Part of a small language model's weights.
Size: 15 layers, width 96, 3 heads of 32, MLP 384 tanh GELU, vocabulary 1283.
Architecture: LayerNorm before each block, capped logits.
Training: a variant of Adam for these matrices, 128M tokens, 3916 steps.
Each number is 128 + 24 x the weight over its row's rms, rounded and kept within 0 to 255. Layers, rows and columns count from 0. Numbers have three digits each. The size before them is the row's rms in percent of the matrix's.

# layer 7 MLP up, 384x96, rms 0.123, rows 175-189, columns 0-95
104:144115129130145140154110128148138168165097136148104152113111108142108069145119117099135068116101138149128129099144128142101185116104128143116174119142114152124076127101100152111130164118147130142095117081118077169163184131125094132123122131123129156147118136123124166129163144154135098143
098:145113173104108139147131136051107127130133169145153157115179116121118113158106127103132151172081142103110161130098140103109139075172159131135130143112148144152145109105131134162131131118091143097126116109132146118117160120114049144118146139153140137119136138142151130136106131132140093090
107:169135163119126086148060131110101101101142145151115142122141093117099114123122138124153178094114177149152118155113084085102115168110105121145123098158111101100129128122142103103119133093123137162145131094131132130149124146123147144145166145133120146091169135183145128172128103133123126130
107:150119069126113113113176146172128146141125122182136097151131120135152158101152133111080092147144114096073134156102095127120139132137147101099093102121121107103164127120137167122145161108090086095119096134112117164097146095123134145151122145131127151131108100145102147124126137142158133168
100:132148130142146153120148114143114152127109157140081138124152112136127136143138113129107140127128140114125177134124133153107151118118079137133072114085112169073135154110098157125142136141109139089108077076161164146169123156124135165114142112082137147082105147111131123151092114107093138160
096:143114147125105106129129169130121108088137137173100092136144128091144144143096109121131150150162125177154124144113121109112103141110182129119118117179149137113105114140093064171168144152135119157133133139157137172091145133141101127077129102119147108157138102134137111103092099136130161148
102:132147126112146143174191141110154146147131157156141174116111129116110152173100088114148111137191118113148139108082161163117139122136113125095116138154144134134147105087114103146148111149079099105132110124156125138122093109118125100124145141135126149167135119146154108072115127086159138111
107:129130101125123115154106158162159140188080145148104149121091127141145131130116128096122139119088140101136138116166143143119140110102144115113103108069135140153126167119139077134100133146137137119058085116132175155114140162100144146141189126138140099118110116101144107128123109123158133154
093:140119154149155122116095132085115097070119144151107136150100133059153132146107144102152134150155126168089169139093160120105151120156125131119115131125110098128134114152093127154152139112109116197123117126099178129129148122115096119168130150115134138124133171159134125123144137108168114165
104:155100124118175169149127136146124110128116097136080183146140118138127068138174140113106091188065124137114119124111111121098110123154099114113100147121147107140122122102109098095087130103148131134114134094132145121140133130104149158149140135129151104148131159112118153170112133146109171161
116:142159141085131136091103120134085131111102140144113117134101131107090130110107076133104126111148152128130178141175158111155118151152129142134102100138110145145157109103111169142140171137142079104127135122161149093134144081119124135130122116159141137140126205119148115161087089124146115133
096:128105119084115139128200150157107133111123118112123115141124101093116134161153080092151143090125139170170141118113170108090125147108183141119118145115116141131149164145116145065147101121142132117147157106160146128179115110121089113138097154139118097123107111155129143133139098116146128132
099:142115158089128068091162162113079155133165127136146137167120083150131136120100117103150152151102118133136151106140134135114138105150143116109096126133124108081117132071147137164130168137106128137166100163132118141110120138176110154139131167114150123115140118069105137128095131094109113113
094:124135112176134119118129132078152125121165146106104123128131110113133114165123112125141129168115136118185133117125111106121154107110135129128125105138124128110165112171145153149157106139135091194131108097122108103106121132124114116098123162142167113111109129087195096106107059163135155146
103:109093113117116161144134160119153134154135103169160134150141130104122133151141113131142093148121149097106084095103113195144125135089115084106109119129130151128141132096172070165136161112125144119181130096147097163113133102141172125104118160127167166131115122109109121122121108116126127150
# layer 7 MLP down (transposed), 384x96, rms 0.112, rows 175-188, columns 0-95
105:145110158087117098146152144129100098116113116154153115141092120119156126137100169114131160108070120110123165173116176117121148111149107111166095107119105124122142129142128121190173138100133123113151139144146170143117090094109143138147107116085136099083151110132131116135168129165113140127
102:142093149160122135127126148130134143140140111116162099073147157168132109102121113130122129107139093143150108120145049098172131111123105095129109117132131159113147145110187129108113150152114106132142155150107070160134127109131140145186114116130142105155087152116100152172115131140102132125
100:163096147113101116157072150161163093114174153159111133137167129130102119131130119112160153154111101107127103125109138125156171122117134093138172119144104134136135103107119137126137091129130128130102102093119085105113128141147137191089113137152125120129119199121085111128131126163155126149
098:117119140180115155145111130153163122128114106122122156151149097128118147152147141166108134117135139122126142124124131114096190129123141136157153142104117134139117137135140093069120117080187131128092126151172085102176101086093096142107111136115126125148074158130097141147105110144138101135
099:119124128128084106120117124127119111118180141154157174087114088148150156088149126126151114153103142145156104125165087138116142099131152094111143128150168083132086139169102139126145125110134115124164113114110072148123143139108139093145090188158126107164129115142115125104160123117137126105
103:127143115114146124173122119146133155135140125104095102113109147124147124111116135150117091147093058146166170090125089144168136110116104137090085131107121139158133155116166124102167138131140155137094137121146143152123132151131153123132158127133133114092079146097160099143151179145147081108
104:114132089124098081089151123134135118088126100123132158094096102107176110121149096110125098130150155152087137134180097108137135108138169164141157158167124103096126133130092150147140117117096138154113150122118152145161146146123102112137117126151144093156138107147137126202130130107108151108
098:110157175121086123122128186155157128105124151104148179147131129130052143140113139096124145106150128140138158136119136146104140117144135144105082163158137125117107116134131125137087152096157117134100107139122107119123175140097059127093113157110135141113178104143133123128094124112134142112
091:107145143159090148174107093168107101152165143140182137123128101157126101117127132150110119102156131159114095141193132132111145115122121143122118122123118136102089134139163126143135112157149101086096140142139119150149156121110145095157100106116117135147087107078128130138091087176117155111
099:149149114130115164107123076125111098145127109082134146148119113147136140133143125149147122122163142092139124133158143179158094066148092173137143148151073141120099136102160149099155117108119119147112150074160106135130114107115111110146109147115103127151144116153112137161098113124116101184
120:171135128118106140122137169124117089161152114138100178152072092136134153122133154162148103115113122141157133156124133155082131104173103126120118130114139118145139130150132145130135132122081136117114133092119062105116124136166119116115147140132157087117163141152126131155163122105079077092
099:111108116133115083120116113123158099142137140126108141120068182135103150146111118128105151178143129118117142163140122125140113112133147171116140113156091113149098115157161088155086127123086139122158106121096127140080152177137122131134118153105159151156094100127151116123154118132167157080
095:131120162111091180128131138134115124106099121126158107151147092153146105124178146101084118088164073133134125140096123125153112112143112118143114157145166146116125152125133099110097144110119133155165122094120098158087100093125113169122159134101144168134113126167114134107155128183124159131
094:090101163141093135121142110143100081098155109109097134134118156156126136139160146150145114122124142130114116114106124126132138131149124111144119147138122121122131135127095097157125135178120142110141150123110074132132135153135094097071182099057126154150187135164126115135164161160126091116